{"norm": "rmsnorm", "rope_fraction": 0.75, "qk_norm": true, "tie_word_embeddings": false, "warmup_steps": 55, "schedule": "wsd", "max_steps": 3849}
Each number is 500 + 50 x the weight over its row's rms, rounded and kept within 0 to 999. Layers, rows and columns count from 0. Numbers have three digits each. The size before them is the row's rms in percent of the matrix's.

# layer 9 MLP down, 64x256, rms 0.0939, rows 43-63, columns 128-191
096:512526410506490484548424485468484548512419463521575518529546554530499462430491529573367576511448519427400551427529503596485460518528559553503465582520457390412433482444454422549452504474458551
106:493525489490392500462531559445577418456457516492500502505503455503483514465515562411559597370410452515484487453605466462434507392545485517541485481476521425486550490480559460647556563503590532
100:484557524558529516466558521544553473465370602524499437478536400490485452497510592468465405497399474496420409524471494509487436549510453439520499456448546451524445467509457490565506501477485498
102:516435588407463599496567590472456438551416492472511557472536459478566561447549502524578480402516550545524428518525430570463447484594496484554556464512481454438424493528516554466575538566565493
104:548554526651505508577438533470531483627518469473570514587487491479503400501573520532532545502558468439497461577484394399481482473477495600497489475568536526544602529496472424502551485454469460
091:435515580552541459520538549478462518473462495536477553487548553475449503544529509499581455502571425404423488553541456525490528475474529533466499515463434575562444517479503416474447508479558520
117:564462484549577531517450510488469567532398503436513475434475628569527440549469582477511401504471499548492481509475541408530495531417527458455493503490558491560453537551496565507501471521448542
094:572522412480554510516552443493464530514582456495528503504480450526413476479478366480439462454428466460485509531479530509403469441481542512423544525443446451550450476417528484501559561493402526
104:551425449520470490585527511517432483413589582491436548498461498434432476461478464535465469435502512477506534422484444522462470476552521487450461452520422483554460434453567512462461386526518450
105:547464429471432518465490617502586467437441503514520561513528484615445439518444523468525523480497513478424573487418475409515521456585485521525448522542520522462479594483488517499521400420530511
094:529524524505478623460482478530502494457342492401508511437413483531531483525502475416536509506458590458557511524478520468438602392545517469524650432542555483525433530535488556528446495443449390
103:599458494473481547460475519475597566512513465543496566533511455639413507582436525458459585580505566472483460450429595508430471523553470490562444492519498481456505539532467506507473529528461499
105:488484572476527568531390431401493546520490534484501485392506496520513535573376461538500465504499520497549383567518532451555416510495527466598568545564587540538466508563466575475484532544415479
092:510498452492495427470527393579467575512490443511531518422498550558530487481490525552467484353513557516495467453542579547561485415445567509524466476534517450533498478574483481456547482490432484
093:447448478437462467550471448428489535530454509430443479462525519534487504552473458547506536551482489604570440584552507560541538549533478488475478583480476482473388481464573444559546504448479452
097:451551512612464522547490554534440468461573552581590528589555532470552494434444441583488505503528548474486491425407542450557493517496519529527512420464469499585510502525551457551611528541479565
106:405504434555428477537535518579543556488396512510524526476461519454544510426508512568494437417463512575514492515520518503499567528539503468463434431459431568582498498490592470490589466492416477
093:434522439534548506429551495470407451501532553522527429480599440502409480501503462554545443584453472528491544519517517478517424461555557603560538606539442493482517579452562472588465549578533543
099:453426480425388572434496408538467551471590562584484580466521522502400478429470522467525532422516483507523422578546488492447515516528546409463454519539466477468459550527497572348485507537495407
098:554462505596456507503563461499527475574434474469567529454552481479458461532547474504539444615587464462487590475445459479488481516519507495570520503486529549553566541522598545437500512502407534
098:504544581519518491467504605554570583525484481459484587480410500474457433501464441447520544555570463449480475450535480485649452449528509529550494538598472400410508496574440595566600526508586513